config.toml
num_hidden_layers = 19
head_dim = 128
hidden_act = "gelu"
norm_place = "pre"
positions = "rope"
rope_fraction = 0.25
attn_scale = 0.0884
parallel_block = false
init_std_o = 0.0
learning_rate = 0.000889
beta1 = 0.9
max_seq_len = 768
dataset = "wikipedia_en"
Each number is 500 + 40 x the weight over the matrix's rms, rounded and kept within 0 to 999. Layers, rows and columns count from 0. Numbers have three digits each.

# layer 3 MLP up, 1536x384, rms 0.0487, rows 1098-1147, columns 64-127
537468538516426477499498510523522559484550515414477513525509429553554485466425493560552478498500561500558531495593419469474538467472455479495558537512551478451474573505459522438446495449538505
566502500479516478468483452472575509523497451494550591454535532503496372493508521505478441482449491526490529480447517440473509504529469522547459417462472479527475513541450562510468518439483500
546486448514571428483529491518524587545604486507574547474512513508497459461513485454489481542493476506525486425503432541456514464539541484443520532555469506536624521396498507459509476475461489
522546451491399455502540527486524520531459566502512554526491517490472491469454528479456431541523540446505494501516507512413533402532528488473537494461481495510524467452543471521564505506492508
551494479558514427494549521508522549456567498437445448549465604521478506425452509439537515486441474481471475473497524478432595473504555445513527529475419473548603559509479498495498522518554483
509417520484554421501446506455524528547480487465480524509541532483399486475481577465502534555536484462506510487482458545456522501479523493438468508501517512570528525465527422435449512543584535
453488450497504477479482483583451501420528481522484518502517464564513553543458460488429506495540496519579483437532516476505535509506477485523561586491392420510585516534573420413558497539525514
554517593484496481482460546439553562490473491534490508418511462497490460490523504438520381580454386424489500493494521591479549504529452517503490495471562510571525453566493540459461494526572515
572532457533425463476463537439600516425504542412549508512531452519472471515509491514492497482545494492531578463548437467453486464491455520501517524487467496515485528538512482482515523503522532
604450464571470469491544520492498502458511542518508511433497523497496518496516568480444532447509455511496416495495417541431526494556517544488506545530526503529499495510458471418494552522485477
496487509539469455491472448527524500553507501493438443487549501535428434462459547484417505464518489474508586490420522589510529446512523382407480466520443450585615559443581583548467478458575494
509461473469526481564461668544463505515558524529529498464488479452490457495577502477526522499487511492491450514489492528469464476612516470505510494513514541477493471469591492527493598516512509
513487475463434488460535521533521590472537574467490538565493504498504476494552578460476364518459486464479528406514458500507520431567515483508492506562431491489518505451578566468545536454503521
576520368501454397515551582508509559535509517447495513456573531494516453524428460574411482549466471538512492527458488540485544423564475509507553461510489581516510599444486571457442490500516503
541521431485506482476526478453516457522524456427478513529544530443422498479486586545423529437498556406610447470487400511486507492527506513497470560472516463509486581517508451524558527536375472
542479475590467465446554484531621531496564480507538508471477491529526462442470486520333524498520486506515534463525504494486503476530460494489544510589391539473522505494540480483549486447527504
509415526478476487473501498460539469490458533493473558523488451474489459518486531505462455486522470507521449481443421547438479440492496425483504509536474530492506547495524458469568528443551542
487526447513590477457548524511490455508512514449498504442485467471455476431434561506498519549477530433524545498484438525505505411503488444475511496503467463574502535474515553534422516504555464
473424500505520538449535542550482517542479458527512473532506483478480443494523467480492464564444530500509517549512469548492493505505416500419501538536466608455532561424497539485490527420542460
567512496497463484449479507430565492553540557448507552507482543494478469452491521509454465524544481472531515491501457495439515468532463519452505467489434512515522551474460490510466497460484517
581499552451551468523503478488509531582477612484472481436581443524515405513444495550406433522510527470498531524452456518506481428493504387474481465601422541531453472474496539496483519509619538
511532477446497528516479505461500585586554469449485585517567405559435408403549550448474407586438478490539461506491511493495523498510493491557515447593415525539478446428482485581493470440427451
548486402490519500514470527508474446513514554498507550497516486517472463500400537530482487530507551492483565506454465491373528438543494531499505486446515542528499527525550477491463507512453483
528505495480461406493528505448502583425453495513508534466454483485528437457496535477447472554500438457495474474509403561538540560560437531539449484492438521484501501506506451560508496533527448
493477491471517461508524535515503538462535492482540531516568521514485485452432574521462496513465487530486442472515437569437489478501483486483518561491450523470499509498574440498523463440519527
506482499462516454495561507529519536447508461459560512573420548537477502418564490511560469527522561494555525557520467477485481498522418492483593555466512555402471518456420472485487572506490510
480524489489491452447435567459512533482478509498515583473513533524467427496491498486373396548458410423489543546478510492513550513542415485463517460490495546586498481446507530502598485468470526
466482504529530508463524473474478498577555515414493473576483442474437501525485517561421432512538532386514497491458459445498453422542443462465495503586449554507506485494617412480479478502539470
547565530493502486509520500484497579528473531487538535456538512508522430485413528477459423523506407470527463481511471547459532500452569472469472546571483478561514560488489507484510508469501493
541467574505621511510418518503499518596535528598503436496528496529517456428452472549499401497509539548463521513475519542473480477461569536427583485535489491468547434499551548556441461405531500
494516567500521544520436547459472461517542455510527518450530551467475424506467512551472451472548456477533568525443421540451502482592465452460545493470467520507503447481496515481493501475490487
462513438495529580500452509480516475473480600494455466519538517431530498537432507444466533476565477522581541530469456552469489411482461491514502511519497497562514504491519472445502476461539544
487474521473485457509502459464543436582507559531528527564485443534497507402441484573506458470500522499515489500426534510455465473546412540473561455533519491539589453497487538508377509415481556
504481517481432476456464496428536514468495495512504577451509595448512506484499487475401465497449521445550538510537527521499542436553489535491446449457499444494528556423639428519435530518567432
538521497553509468461498514481536485426626463469550552468458530451432496474518496476462466487437502442516519465522507449473537490547493559509472495442556449474565519485530490475513541474523513
513531546597526453467526559502453520490491503549487453494516569493517483411450538543478484501511461535548511387470514489480592489505536541465464510524481467481567502436584493439473485479566490
546500528539401427480529517499532511501571485480515508531459528475493477469483498459477550469507411440549472470604488551554614449532540531488446540513482448506499548474523532499487457478523454
523513515481519500417510527527484471494462552480539603463502481546521511532463480527405457554469512511479474493519494490475527460526529502545526483480492530516431519529584485508485541406495472
457491529575489495482550496441514531514561456502565477484454502523457547524458581522488520564514468485539563501460521494474586490535532496473519529475547498494440508459557415433524482551470535
472461478548533527452494516561500558513506432502504479535506472480466531469473496533503519530558464530546525556485495516511475469519549454456511535442490489483580510508555453467482468583487500
521533442519495503472570504523527504539503472498570485455432481465499534486506477515447469454490529534532443489509508653520487506508448529493537518499467507499589530448479551501465473553530531
472504586480486500510507472529488475523519529486510500564489449550517485436490518553549455481539492542491533443466420483512463515506424538456524501502507485464566448522505493485466592491467452
542464513447507503490461554553493526442504547481527515461514459481506476497481507523510507462545444513525513486523532479429524510514485552534477510500431555487527536532479433499488452494527478
511518498511522484489519476496505523562529513463497536476490487484433498499477496505470454516503498524501520508515496514443539430487496496469486452514507541495560449484484537474474484481465495
527567480521479532456560470480446511496474529474517493475488474445454518512504562525490441445486524422529427454470423506501509544514473494461506516488440516427480514518554481569508476486521479
488479457507420427444510473464458480506477454447541532529534541496453493494508591469549484489478566457630509452518531548433522459539521503502477543473476471483456482437494502505554515535498534
533526531602465475454478538476500471517532499447428506565494545450557486490434499547486520514528503487491539504515487502463524495484472475462450521433490543511482469513529462454547473466523551
536544517498553524426475496554489509509523537538567524489509558522500529557501506529427469514496480507544513531503446546431512488510527442428477522490427499535458434471547497490467526556493488
526559455491484410490450453460493480470548557481530553559534464546514544452497478510543473499554540581512486379529447487516524431490453425526507493526448510460484525487506559545524520515494476
537532412503463465459517543484495443477545495443540483555529484449507501467504472461449504501511460535548451476499473603454507477525477467516493558540494516503558544442467429454503498502584570
# layer 3 MLP down (transposed), 1536x384, rms 0.0379, rows 1098-1147, columns 64-127
453477484606524540508491489491445602429512457535534444488417566493490529559503475508507497530467492469512555515516530477462468588442546463536515551552541423545526481501528553446453493512506592
483491489478467509502498564473473497528519561472470591495456540489475488542412501499556523436549509558513430495512497586485488478503540571561508485418473484515488461413553493484518451523528445
568490531501515452524522479502527480470498547456538505553554506540481459554442583513469469477555514468559568491465564544437483406497532482482529516509484532527474556488472513539509538461451490
514519453465504459484499522507536490514491533443526512529525496528468548508535541485517436503493448456564499463482457503449470471529487470464544523539459462517501526463527436488499533493493550
551485434526475464543490508514563546505426575489447576430488483581524531456465516510503522470531544494467452503520489531488485536426575534551449489422525506483465455530507502551527511552534494
522470559431496480547512531406554539457455451487435494582472530490520483487510439461564501523494483545466457520537465499468443552509531540509445517446499515469535478496459539461577559519413536
467565513489462496484503417476541440508558447519539487516523527513529502511512470515376499515541489489535478475492512541490469499480489534502514474478480531451453409493582575483510492464450542
516430492481470441519471444543489451552544529489489519508503488479554488499502495456555547570479431503512454530471547456478521475476535508581418525473532498492474583526550446474529462507501462
455448567491540473408528488548516471492537508511504512475520430520436519477512539514461479404513567496468577412524486474387470517480572543464540531519463506520496523513507519444534516414501518
495458526453519525469538517427450464509442530549531499510539456428416494446581504475533476565451468485533439509512486467497465512429515514441530558496492447479533478489453494515508550489574493
518526393496388501536551478525486439530523492502587544535510477512470495478448462539515489551446555486516488486486533513494412478572494562492407533471562544562578575427523513415560557432492530
490557501476540509443623488483502491500438470535465544425541480533435510468499481517571460569470490501525440507462475529512494490460498468502489542441500478496463527476483506501430522519482520
492595463479461468526518489501458474551479520469546532474458465569504550477498583529520543488562538433561489494504533559452526429526484549484586485577479526524446522511491560464441503523564455
486533498528477516535553498551503564481500508475436550525520510549463505525485525514548520491418454573516404497480563498503557479471480578549558476537526463506411468612541532459449524406474476
543516522555537510541443450486513491529481516534520478530452459471556521544458529502507475487527494548460483463465507500510465516489509481478504471475494547519558512493503495537563491496511492
528492495492425491491507551477597477471476521460537484477451533606502440497538510481497416468511506457559508497499488503486499538521408482543502482511500497535494560447539539565543428528545594
539486533458576530463515479547513500485479496435495487502546521504471489465514602552515467493560518460544564483404494522510514504572509449474440507490517456521516547540422477459534520523473561
482495486506540499497472552464552498499471490544522503498473538532500476568581519482448501463533522535484484543474560449509459516448452556506461499509497481570525518432525487529463515473473510
554460507518570483510515517516445509520530527494492435526470556512504500448516576496485526524470482448470430489573501503537452453521432526500518518524461465493530487450513540527519454544500473
551519494523528476475552491517555518532526521389493560540429519538460465468541574561520490507573472483548547455477440530454457434502522493478498524506460485514495524500493494491528491523512463
504567518447571428504527518517493470447546497490481500499496560455526436534487400449553504507579487508503520431494339457507494566522488429455509492483411497612431530458420575523527541475493521
480510517430468427468523496492530517504499501468529514585444528446560500505496509564473520485504520501429470459532496554567502547516503409487569501496497557504537466568533531442482452488517450
504512534456481536552510522442562539482467452517458462517458504547505550538461532483452504512514449471488539531530517467483476512483515509539517470483532523513499489496454514511483489511545501
506473485493468418502428467524406521498425477497544464500547458494576516502443504517485512534479518524399438569471461474452501462497453483471539509540482544459505443550503456531505516491530451
554524490410499477538488496526492539506538510460549532486524531525469412458496484514521490468514505438546520469447456540430506523547516523469512560503471493489499523494497463505514470526506502
447456505446531497557553468505451495513505524395512500554483528471474484541555525440515490547504432495521532518462527488556456525478496451517426471543530497481515516567480490538550456432527453
529477463556569470467471480482447503601531469464509453455522492519509520483434537502483502453485489618475645436463533483525439528463552466451484507503475555515435506441511515554528504502468434
525497518505478490572487396516533523421483533492512441552523518507470455586459480419469458412434555514488508528550541546474508484493579505562614507531537438514469605515485512515500512475405585
517495508515488517557552489515538524505523554428486543500487489479423482433467507554471451505444425415497614460595462515470522478504506387521486507527485418534563491489452477466516465513448560
518510572482481500492452511490560582520482550517546476526364582531521511441486487482456481491584533494495510511444530443468467399490513435511484538453556477489499552521473521462423549538534536
487462555500518513590496511587505523542532459480472477558528513521482450508537501508492542516512488457508508490571427487549507540477527496445479551549478466534439524468512538459453485457527505
521491500461459542471534518476478626505573486454460494462480483577544448548494488458536554524517572579526425503535465501504486464514520530467420600562611501541499452522435465517571525538437529
477504480530489509505455529482534450519481569515555491521520459484468517439550492544424526529501407494510495503444558568519508458507433447509472460512471449532539490560473457481438465435534529
533477446448492425422532472483550495492461503402514459484548434504418466501444552471436478513432433463413597460479527386579480498462497537482565537481430514500552525510509464556472572510521508
512558503518501524564466498500559501520514441490470503460526525534460498472504485419488531444530550506526428476455558496493464500537516479564493510493537535581583432477466496482482554513475584
494500466562482420523605514478504509474500446521483510519550578557574486487481473587490543527596528498525574507491491515511520454522566460461544505451514506491513520511456494542475420474497487
492522487535588532564466507494498476471549457458463558461549421467565552490391501516528525480516525524426504496502462566519499509467527540529538545497507483546561491486452549540601525573448599
536494445478501490557505486521534477507553517475453444497521543534470469502482544472488529465549482482544456469445471515532519535492617534457451488498464457521499483463434513511500505529542544
406452498497512504553477506528532489499412510467538507513487480494458504479542478520528495415529484445480496542485506558498481530433506492549519498551526512499504510519516512514538500515501460
538473474529437434522507563572510532484510517466526438477479385521494489613497457499633522556513458501497491568411441457406542475509547525517463476569466411505517511487497418478522509429506545
472474503505585480489482480498477507495462460521507502552449539495553519470510464549544571517478490567412549482528499493494545547518539487485490476448513522557524468457452504438519491462535513
445531571474534581528451546539486514559490529500499507507476572464443534542494582535511476500504526477469526444540530455430568530452489515461554571495536474516382503463482545491420482473478601
445502566553485538529496492490547438506483499432491453483515491547483427535466528539501505511489555438513558470484506541430546536446497560453505482458480464528517484465488530517523480468495481
487479469472495511523498545532474484477530436446503549558485517521454512481480503490459510475596524451545516485454407487409526477490535535497455521569571483515458505479479524482470492500522540
497496462428497455490524553460506530470475513529537468511493515508506482468527446504528466503454448591492440495531507476440542487597461545540471524497517494502520506490513529432470435481477562
441532448394528510534497488498483522438506461515504463446455479435495566458482434526499495491553445521526474478535525540430507570520560460500415534466480462435537559464536499439491484553604515
516513495433452560536574497472557515502516530498550539479457510515529574465584540576480510528446537436502507486532508503539438523464520531577497505476517533489463475493529543507454462466512489
512494531481537516481473492512543486437549489499521515494513424517481439531468536494456538537555495440532471569489476514525550472511483525447481459551495531531411483521477530489501494522590534
480532475496518522517592495561530485539514546490490448515510540521514441486546505511512476495489450445493463563520376472491598529430516511495535536531531524479493444460435410548540467561496552
420463459533523550456475478504501510468388487440558497376518613439462523511547517421492452496530429540511514556508543510537465491498529546469499543534441526536507539445582462450500417450566591